Weights of a small GPT-style language model, trained from scratch on English Wikipedia: MLP 1024 SwiGLU, tied embeddings.
Each number is 128 + 32 x the weight over its row's rms, rounded and kept within 0 to 255. Layers, rows and columns count from 0. Numbers have three digits each. The size before them is the row's rms in percent of the matrix's.

# layer 7 MLP gate, 1024x256, rms 0.0644, rows 1011-1023, columns 0-255
099:081168093112150067165133096093177154024100140118051060129150193104100109171103208111099109114104107101127172093092134141105133131185085088122119138119199099110104154145096067124142147143133144123095128183158129132124134090155105160122186158111119146161143113149135166108120161135116172081101144151081147124156135145151154106140169187154109083146098123088123163099097190170178082093146114080147117084099132142147137119102134107156103174153119052122170134130135105087190194063128151074152095127137101103093137092153191112079139102130147177129174155108163124113107128065083102119114105126093099109168133138171110134135151114114180114084093117139163121166150139152112218190095139058149109140109116137150066149117074157099145142149146095106114161152177160120142144135102134
099:146097102166137092146134092143185155056177135178071115075124147077122124133162158135115167070065176115172134086114114129138117072160117157077067166174197177070061163143153090199111127130098095139178129127096105135111160083140117155191150107125118158141148124123127109159143116147134174137047134135138127109106118175129127111079095074146134102124168119103064191154166139088169140187179129116124133141139170093147130173158156122149198108203074113136140159143106135118137148119121110122184159082101096107155115114114151149159129122129118071094146131104110099180056177093120147165159164138076123137106076099156114221117099149133119128147078115097121156135145128113136121111164144127101108117120102150122107066141147137119155109133119116165097167099187107036122156082108132
100:176087116127148126167133198151131132143118140176134211153160118142167167110087105095087119158094139137120098147186128159101132157119142084127104169130170152132169067143100091118126206097234106116122142125124131135101168102167087146136188148175126076121069143102165146142125082126187124092140157091153143115102086140161157117097167090083169095125110148116172095174108142092129093136181136097165086129114093141107168118138135120138169127193124101102093145167119158167123123168199140131087087056194107120054104112098157141106181128149050095069069145109139070122137132113157135161140118114097140106146107105138141081157137131076108137112140111127111139131190095117106193126157132187154120132183076156115118141114085095119178144147108038153122131140120097097178093105118098
098:130094149174152143074125076067133137135124158120145131139159180091194138139139114162137071197148170103117129121131119137063113158108082167175159134126101090132073064172104223127183089185157048135084153162118149152142123125120092111186098085206148104078052118081153100110062177166146080152120112128176138080155157120160144102096138116137138157121030124099126101103119102101121095087154130090106126088149139117184120181139150141121107161143182128161147132128188151127206192152075141133132141141032157128109174147154110124103138110104136146101112117110154147142122142086105146187125167148097124168106150084104145113183087144130080143153152137099157105112119128123080148115150110100145132149083087156171106159097127091141095095149126118127110117137164155144132126095174115
098:144182078130139115125110117159165143112117085148095205130075118117160076090116080170135100108070144186083155093089085088145140114151106153116178129162147094186097080054093133121179155115090188124107012145119150139109153103120123098102103119095102107073139086124123145176152088129172139171149127158150134193118099146086128145126121125156129119075127130152109103105168163092156106130093161145098110154169134121070112142187106112093144167117146115077132122120121103156078105157133175144051113148105130155127151107152129134160083107176146126142145161152140090111151126061160129146063101089169141134194113171069147167137141130109127106148149128149185162132206093110148095131139075107109188134034091105153142124105158138169153143136130100110074174046093098138146137135126147
102:112099087123045119100126088137104156127141138129152094148111177112137107108179140121139135125161119191118104184150076131143086203113217068151141155196119151128115129092151135198111135145163144119174139102133158132094099137155138132142193074065171118044144162104136156155128117108112062093103179086136145124116106103144151145113095117125117128165117127084099131061162173072140085128093206077122101086155173182145158172073156150119131077120119097133148175117131132125086169114084136121108125106116178168096140105117140083120132123087097167145139154149173111166087107117126125122129153079179098154112083134098118096132146097150113112125125098143113167169182158132178091141155091087200181165120190082165172144096184114136094188101162138137182131113097137187136126106164121
100:131126145187107086146110136037137097119122164174112113171137155147079153136126194147141098116114085132154154114095117113128196114104104099121084127060097127105107130168104189151059126115153169164124102151116091106164142128134174113086102162145129145164105104157132180128106112091163147124206129103092087163124128132126057096180141113131093153174132110169108061124131196146105169107169109099057185161175163157120118164107150155038113130126135168119107141127113144133189074154131141103182145129092139098133166042095078084124169128183066149151078086170105092135131152127119142102084158146124069098085139129123098152184117155118165134106114108128133150108142130102156168161148101106125154100128181109223054166114102122106188151132158106137152110139124163137126077109146136
107:204159101134126155132201155116163119078168131108102104057114123096074140146154112199097063090185101126126171140186121102097131135099120135112099142162148133086109147164100119137145113136156149107186162129146084133119071112170092158142154160145110158077147107144084131133153109102140135122239085118181109153139064101105157130150103095126105122140112084181095110153084148076051134135126136153106117161130127133118116146116159069107155143160074119118111116111129123152204169115158088134100154147130123081141075121134154153139196107189158108120150150090118077167118094085118169173094161161083229147162138150165172097146155158096206150185168161161129088124098127109121138127178136093135184117159166129085086109114105116095112170124140099112152135127102153163128093141193116
094:126137055091196067179156087141131141080141169130143100170082144112149151137129100181088152136134147141138151147129140074115138068116098123189151105093102121064150081119079127116104110126141127125100099120156200136155074168140160154141151186159171083089160131105040103123123118152115172120171163139197136204089104118151124115158162125154153100102091081146107154136141069139165163113153059173134145111132152111167111081161094133165171084183206109141174115107109142087094131035104102128114132162132190111177144092118197119182145145163176109137130154119142148123136112168184119144144092092163081140138170129054158089162108166137094135175090163124114137179100116154124109154125157123151176172190122176102137141117136099135122110152124124111154086137142158115163090135147128
099:138122105122094146143228110134141136123110150141067117171083106104131124189189087125158199040133186146112164152141179124114156119118091153102118133133129140133120134082140117140125163148155105157133163199134147177121104197118114128198124117107121112135127146149110139189065087112094078158091135150138148187163148125087143131131144058078117141179128102129207126186202149151156092133188070132127135108144166137139105197178120089076094127084112102157101148092201174128113180087168068152136126155124119159139171150161140069123101164147137132127089161177145140138116124112127106123137168087092129131095107096112147123123101149118168187085133136200107149089157103107132114111106131133115100143103203137114165139143112110134087094176120187159083074142119151138125080158178132
092:122069168123077157138107116099145155159105167130110065113076086114118175130124125108140084120117104099123180069136080128170133105125185138106110153134094166097082134191171088123110122104142112068128079141148115095056128141142104028066111151207125110135176148086175115179123090084143141055138140199152084121126155114095160120105123157126087140074104108117114073104145165150121159104139106163130137137121102130109097156092110106098122086134110161103102125078126147122115109078180111085120106170151070117152175019120083113148080095070130139136059133126114149136146111138137167129111155159069147135167180138137168085115110122111098135135119196101087108120093144129094139140089093088106151067148128134106124111131151101088140166186086166084159091164094122086132071164118109
102:117149179113127114120178137117142129072099150076099111128118162065160139091088141166156106171177072169135072170112108092107116135107206114157122052148046144104124071156141086207119131179112086192109032141103133096139120128096165106180132138152158112146122123143085105121127133134117085116121179092127141133153131107149059120152157146126125118086102091116119152096160097150136147105115131093121093104109151124191139180087118139195114111124119107119175106125095145089126174142107158125094145169147093142156108097164143105156103117141156103112095161172150140160105067130139084133178089144092128123140176100118147049159156147128181145083148142148109167057150078221074144089174100106102150149126099134055189129127151172138152137128089157117114167150115080116128185115127077
104:200130160130160220108113109089191162132102149055121141106113065119117165116163126124098131148186128207165166180141198080103141166131136131086135085144188136074108109144107095139127145138095073138137141208146183110156134118183098135156163101143179129127128180149196141155135195092147211097122174150130150158152146140105131174134166057139133090120155144110157084117159132101083138099125133107132147110178125141070147122109099090111111126119125124079138126096122143085149132126156132188147115164123057152129125103094148090098169175106115141121173084080105091156134116127183150108158076133140133143177128110101129111090135078114091128133151105175171119145141162136147210158163118195147103143103146102162070117164100123146141073127108113161095141195111133146104106130195154
# layer 7 MLP up, 1024x256, rms 0.0662, rows 1011-1023, columns 0-255
102:161108106145142122163128090094103075127110083068091129147136176111116131181150153133132103139124122094101152135119112086129132080172098155136153156212180108129087179131121125120135132077148101145146140179149116102081045130122110084128223135181129097162119104106119136119189201166095161171094164194156110130111151156188114174094152096102147101127059123151168067169188113127192079130157151113192085115146121133182066137085121104112087088192151107141118129151165143094179092101122150135153124156126111137105181169143101159114126097098114098111116140153125095106155102128127140121146078075125162157102106164103102119095104114093154095131057125107143133190128095156124119148192157118113080141161117093130090154080057174127146137138167133137146176156066169197103123112103115
097:136187082115081102137112140149136127160200102148075175183122184191138098137100175180114124142133128123088103127137159209113164124113117185098136155167118134069153112157120144151128077130119131124057096144092164126195119119136085086124105103119110095136044112111141081076191074113186120113169158106133140117153131150070069161195117100130062095142178141148134120139080164124111148143113122156172127112104132136161122109107161131132102076081187123099069183116101108156163121141153173147128137122119092090130132122122115098133174148047110126124117100141103139171105149145176136118122131095137096089123169147153159090113145084128092155145142082174152087135149036108058130157156114068095119121174176091125206160205138140118087169113109119131095175111135132096150118127144130
103:093125114114165161089136127166203092150092138065139035138128056156175127113160156158196114130091110118152125116084144140140159096168098107121064075107137098141101162099121160151146085161141171133089129194150123174153084134108137138114127126097101157150098136098168119155098165143115155202171089177185101190142113093143132098134124104063104117129133110055123109100172169100101121122073106178097137151141184135160119166145147102160135137138107105118149160184131154142160105122161078205076168174162120107128095122139161149095087124146184151136098144130170095174093110155175058116118134150099100136124108105120089234150134150204153115124147101130117106135069092104116153126135164136086152115164122146116121073098179118106114095132125180132118091102111082203092144108136131
102:106059159119053134139145131120092112101165112134157119189151141185123125118171114126132155171159157155121175164108154136172098119152133140162106149113157119145160071157114114120116156209154111120170182140140125115140097093145100169106152127160040090131116076135096146076197103108123117203110144168104171161129087104139181150175097110174154142101118100126115069132127121090082116112095112148168137139123183059070160160117145081133150064157082110193109094110157100100122103146097138161107112060117121146096137116133134108087117076095076127225204118155123061094174120090172137175131125144182111159125140126142094125107126159170069142086140078135128141129165105109156110096135159170118109068093094129099160158126108154136086116147186113110122078138138139132151098188104179
094:041168121108114097097172150145167119140088161134110134092082132128155116196134134130119083132131125084050115126187106138103119172137139102183123096152114143185153139158128074131173113097119120080103093122120155115147135155166168120128157151138101085075099114164108183081149095134101109168087087089110097092182162087156114130127129083125166122088140054093100133111125115157158112157096164134171042066107193130122119082128166162144120169113136100165132180153082161096073152173164090151136144174131130121121139169097115140131076124104115061139130151152103155133122119143141100181148157091096075135199059113125140162139135151183183094138153028157097135122142193098149102092131096111155166166123122191142096131124172154183093158150161081184095133105111089148146128128127130
102:122130089163137114115122086118149095051081134119141093119160136127130107109144134152172124161162146179087108104078123127123142153185221111167091139110115162107138129195120109143117182125161154160138109152115086116052153111183064109121116096078122136126186086176142112142146074140106092121107129127107098120100100181161091156146091136111127073147150117101153080129165101143117125094177203115149159138100111158142165093127182168098164096082141149116082166170161178150145158148137213125144113128110104136103124140126132114118194171106070104147101111129176158176134109106126074102127143035194086146103105164112161119104097119083155104093123200144127101179160120148106106130146151117086167170114117059211113132087116155122148155100151121154130094122062173148102090181130186
096:094162142090148158179134154136144156116146068101160068105085115145129099138074198119119145114127101112139092147113132127132106106098206099160175154096129103123191077152158155111109053152155129156122116144161100092132151107149114114082162138138158058064121135118197082148094173121108085106137128115169108108138098092067132155124182151130143143118188159139138100121078103080114124155061121125093129126107102190107216160120160093173142118099108192114081145122214086174169115148174134091117140127102098064127183073123156078124109103110108171114169103061140196160107157123110178087102206143185123149133157108151129161116123138168112148093152086111143123114103154104172090159091092092110149168141127131088153147139190122096157105143164111108164100129127099100145174143161118
106:128148102105150152138136225112138104167148167128159166083131156107111137099145140170055130096139070153080158128202100146115143155072155092090127107172124120069087160130089104112197163110081124117165201119106134085143104132093154079112138134179139144168137048151110122119157105169065150154163127180195083143149104155159170121146088170151120132099141151122141154152161128137161138114052150092163099162171127123147107126134180145086103113126130111161129170085156114135144118154123108149086120167137064087148117168154152135115148141166194152136165134081146087138127144113145117137100185126102171161115142129131135165153078159143158121122151111165095111140117134098186175096167117163153137097157138134077119116080145072184129135118121082128092060225119136177073066106180088
091:193146075089094177161121097145094157106135100110121155084190159127166124140138104127157198120115146137092113058186154128125148170157109099181161099115120165145152118110136109123134118066177172143166181157125128075166087106123167093191121176161179140097084178171093141163164167136135141153092071197152069111177090133079141113120118129134153095117170185171096186131127150111168115125142126091115112087206109150105166139164155100128118167132104136177164153143119131116132148142124129199131134083175132137157142122086117137163181114072087156088104208152099119161158127131159133103152132168101150144116167136076121157102128152159118151155149123107147144164189129130121120140126055137104096129119153110101123062146111118094125156147154153121177131184081154082181219106092177
097:075060089090129169171073122134153147132151088165115099075129134153150122091122185150077142181182101077111111152090114175105111120103108093085195130147167147100134128118144067110094124157145139133106123122127116094137133093167135145107031127129094117065113091131183092118101149102108136045182149187104180084206122114145143179129081169195186132132201154099131171158141117146094131148146132168095088092191122136147112124099106140153090141127102123125213139153121118136112140123143160115099078120116114116087190143139115081144129116149155191132170134110060160154156104119134194110118109141165121092127120131115144130142153144092164060123122127080096116181074170131111171123142162139091169115115085130151160145098129123081106176087113155084113155165191164131112167103097158
092:116117134144098154106120125111137156093118107111115201080080169168072166142044107140127049079136130140079109136114101116156105114137095084122165116110147109104139121121146138112092162111177107095132133149138101128185130091113155106166133150148199156144144110148117158133125173119219143131133161133123081114098163156150104153086143126112070122109148083106216123111136156168149138065080129117115060131128158197104148128134089121148152155161221175138109091172077174151127073128177123111171157131116106166140149109161171150151087097108074083184106100174066147159120145117165150159135164057060172157128120107154137088141124158086103117101126144086147071136185138108161134112068102127112172061131123089173085121120104140129136131141115159100081143141105162078107089168071102
106:142131099123107158156155134113070114129134119174184101135147091067150129080153118158134084099125132137093190136165151110147214132133095119079182087106186098116128174117103152108137102127144141082106191132113160191142115148094123153160161140103083203142135121103185107079179083145082156120098116164147106160131077168144109151123148128171105137138081110156149125152100155108109166123107130133194117099106074084099114078148136136027118159130148128167175127180139160191091109078123120113139121098127206096184090118113180123095148128133120124169161162161153097174151134069149124182154128078152108108123139109142136179161078101149183134150093120105106139115104161156134176173140168156127107148134139150192047109167136164157121095154167148193180079181134123190128136140164115
105:074113142059146125161138111120109097064084119121074141165110142146138175090161102178121096164132157035112140094105107093131121129120160084110182137159122173112095139129089160114166147079114103106147172071129084073113124102143110147187118135110119124113094146137124143107093100113108125099082123166133076118105101229153117162113138098099132160198174144186143103098158149119094052058088139081082097122119109116082126146163131123102097195140113144126151128131151167043155109135164108109126136142174155128093160166113099162048111179155136172177176137079182141095141141176104105136132150100098122163112082172131082098133133174165164105123075115141113147126134070151146138110118122209129173159126092189128108131150083142126090112128087109165063129138136099120111120152199128
# layer 7 MLP down (transposed), 1024x256, rms 0.0224, rows 1011-1023, columns 0-255
106:139130092099102115126112116151155113141133160157138247098132107126163089071212098143136126147145085181118086151132136143146113131100115103148081138120048091092139147129120123105177124104171105113145088131148129105154166127075149106160095155094129143120182102106161149150194085083106082136156124111121134095113148054145126151123170165163069163127132165167115168144149105093135143127105114173144111071105138161093149144235119101062149171170152162169093063128103068094093071148123177100061134096104169139153150137173084119123061146129189053116157070147104092156149102157172127130092173132136113144134082104139127134166156122134114101149166106116140113147131142124174133120077070134177182148142068147175174089121159130106121151176121143166138129105110147075108142142120154
101:147167108153089137114130139092082156153188101124168009104094165136113058117139114131173106135067188085125132125110118099137121137080110145138172128131160156182151117170186111144110192110080070080139154098050154119184137148168081142141130124127148114142174124157152098130119115113130136102128081124107053120075118104103194139149103078154124110118135109111159138090181104130164180123125094194117105130140183170189128092117125122173166086082159099137117136092135150135130130092094135162163181125173127122138148175165190111096127197104143113110095138177164127154113134137120205144117133146147141138071159139116188126151091158165143116114148144067106106113137076083123077171161141114149161182142086076164119106128138099084188124126128148163118108118190130196094094143126106
100:154166107114130134185113150174131074108190112103114080036154125144168146085164170149185119143124139110086156146116178118151146083154107184145150072111089107084064132125138159127125152140102132108119077102087074123163148100117142123180165071176108109116089078102121108196171135124156172135136179144148120101108112111131179118121148134120123129082088146114135124133111204120071114124132119174107183087109173199155198181156105126098128149119160103125153146176123187134197192143159136197088129153164107094111112159127133113160139170176138166096144085163154132109126182167138105125108120124127153109201143115108131163180142198130149158084110132140100093091088109173083155156120153125128124121126186115090132113142145168100180153115101089094136085084046128164113126174166137
103:118143091118091126182084188153059117135168031103103165136225079169114118137130077130101135125130124162150126131154145102135095099150082131099175090171115151122125124139136104172040225059128108132186111071111104155131119098156203154136134125132118129151157163141085106149134139114119132091129125126057151182120133099140186122095149112130092122172152150140172147136145118162146104132182092176130136103092117159087102148130146083152105108120158109160093138129172136152086113165157130162160138104176142061131104094136141122172152132105136099165085188153165113116120152189087066086124107208108073130090102147110145119133088118091165098159128124110115162183119121129132149211106150125127103154153179174121114183070102141173146158059137133141140087111136096134157096127163103
097:132148077149108165126112111128149125151145095113136190129131124141169077114128098099118137177084193167111168132150132095129128107070138147131154186193132148176102085119106104159116162133116136143141121162147201129163123135113116058148145085084118157142203127141085068139159147141136104152127061125162167162105134134150114122156165197126164103048161165187139130119140143116124086110078150179140081183130174105098136122102147122125160159117163165062103107138106142174172109089132131110122074135144156110125183059143157127121151098192158139169138179161096136134151132041174090096098132143149101165157113137126103130110121171189148149096117155152140207054164164146158076174125089131114139169117123128178123124143170107204067094123103091190111170111154087130132102153077156
108:135173121181093100111154126102093116105099177094140237110118091114161140076141122161188075127109123134129119080109181168125139138108185111127142125127157131185120151123132112108128165182144124139115154134126135216083104118087158157071132157131175098145088178063124105165131080184150132089097095137129146084116117149126073063109141156090105192104169088130106129111031100183163112119132183078166120097126120115078118153137152111135146115093093184106112178118100131088103124175136130107152159155096159148134103093154124163131106122126086129088122141164141117194101109157103165085125101129098129157152116105133095139122149131147126198103114074136070114161118200148163120083134115108144108116110037095167105148133182130064050157120125160105171126128082174141137107141168082
098:172128111050093117094103135131124106105150119193099135089154067082096093124163165118149134193097088043111178167136170098163102125171104102182166145136129121158159159200122129113153118105118166109114110113116128121157152099081137187133104104145091110149153076104114111138087118158088073107151109176102145197145096115146107163149102158139170165148115108157092162083142151155152070123092114170136091073066092122147130137000157164128134141117122187147122158167168130164143087141122206121103097171110106125088130095135134161055113137102188131167148157153125170188141189077137098172180156129143112161130144114111093143110084097119126145082068141068117129170113142133140140111116127161106128142147178061105133144123109144138157112163126176149132119155148136129115118151141208
103:099084147099097089166158137138199184129137077080102134149180091164117140105107115128054100071159131139110144125138163104151127104123199150066143095139110128134085178155066134137171074129088139125183135127114080132198120146143149120168168125095151117125140125107121117094159124183189139174176106111163151113168063170123154116190082091120084158156165139126137162087155145120088133125106173134107133125131105101118173127140172038129189156204156133129091147133113136099205126189096131111152090139131149072102102115192082059128149126135148077123178122168129114132102076103082098102126084114126131138160115154115168171148071108094145108122148108127136119148160150085086142088181131181126099095062150168152094131112116112113149194135129105085178129150134152135192121115157099
095:133114168100134129129128128108181153147096099162150137176107199191147116105159122092114089157130083199138079131113117198090105103176086075083124119168150096118161089153121093089123163125134132128131094157104151148105132149133117100145106115126184135107145116087157125130178128086160169108156120151117162122111149153117099057105112108083102107098109081108104086111115119103128090162134147110096074116146112169123109123132093156198132112148107094156044154120070103120134135092115126101076170072093157138163152127109156125174101170133177187177092111084135213137172130136120146104145115161073099211205116117162137113168160133053122106068157144178178076100098055132150099083070137094109176157150155169145156180120136104166106116059107134123119134122132159070133133172112116
098:134126174105114125183164137125104158131118118109154154100101072113119112108071101086177070098116114154064157121122092133165116120148137128128126136155111169093136144117111131144172200128124106105112095102140129144111090180090133124095214166095113134145090151182092118080162147130122149111114107116139141123163162085067117117088150106092135168135135119162168128115194129136132143144131107136142143077086124126156096120111181123137102134136142141152103095181143093192143154164184110191121200149072145137123166120089207144190129151150149143117088136208130110141095190156137116110160127145131112203166130148105108145113186147062087159136126176156160089109125129188167194124116128192136069147174132112186096148095138189121175097078172176173096026150105171139142098139099155
094:145119123077118134160126138156104141132166168114103137077147143145154111152151143126119151117151168099150174128034156149153129138181143127076070163130038129185096178106162161128127052080119114105159162128059090097128108068122150122083129162103062079185184157089117072150074116119091166109102177112149125057186072123160135105126173147138176148076135189114115081097121092093143136131198078184138164102133148130079128147096106104119107141134142121110073205128111062141159103102133132095128089129112091140138100087107120122110137108112112091118053128147205142110127130075117126120117145136125141125178144128147116173093092106140175105143128139043153133176140126107146143157142132112174088131183117136130137080096102130131053121142136115149120113143079184117075130085138144
103:143140096100118172163122110125141128133161120173122090093115076114180179094155183170121130124133157151128170092161127140121085181181095114196115136124120073120197172140075119158150133113151125132120137109160115135092128104124130104174107141175104134168137124105153173107185139145162129192150068081162160129101146121187165160154132083171049155140133091123112158142123151100145121096114132163140125083099118166155150081085137147116195044152107173133168089138165137157189136070069114146133126105088174146117171181086123134125113134122106180158113086084081136111096131124132126166133079155132117104138075177127177167138079097097140181096105116087124104166142117141163091113101156161145119164121144129168174193039160132206117141161103119152174129110167121162171124193177185
101:110154161104098158137147172084235073103111149086131169066129147207169130146127142117157097101134122163145148106136159172174196069120155179124181194136098146070075121116185183153134100129158160090137095121172142137181120167136121085128161158101101098163112146203121107126093115087161156119151140143182074105150148106115164087112132108066136119093120159131178144084120140097107121107117165186125083095132114075095142102103140058127140085119187124089127121145159121071147122129135130151136166070175113156150128122105130108101135120105085178131143140128150074170116144106168143131049068135172191120152079109116106138156118123109132078129117086060143106138145166109103125158166124163113113091143146114139095087105071100098113075112133161136056134141123175076087096118152149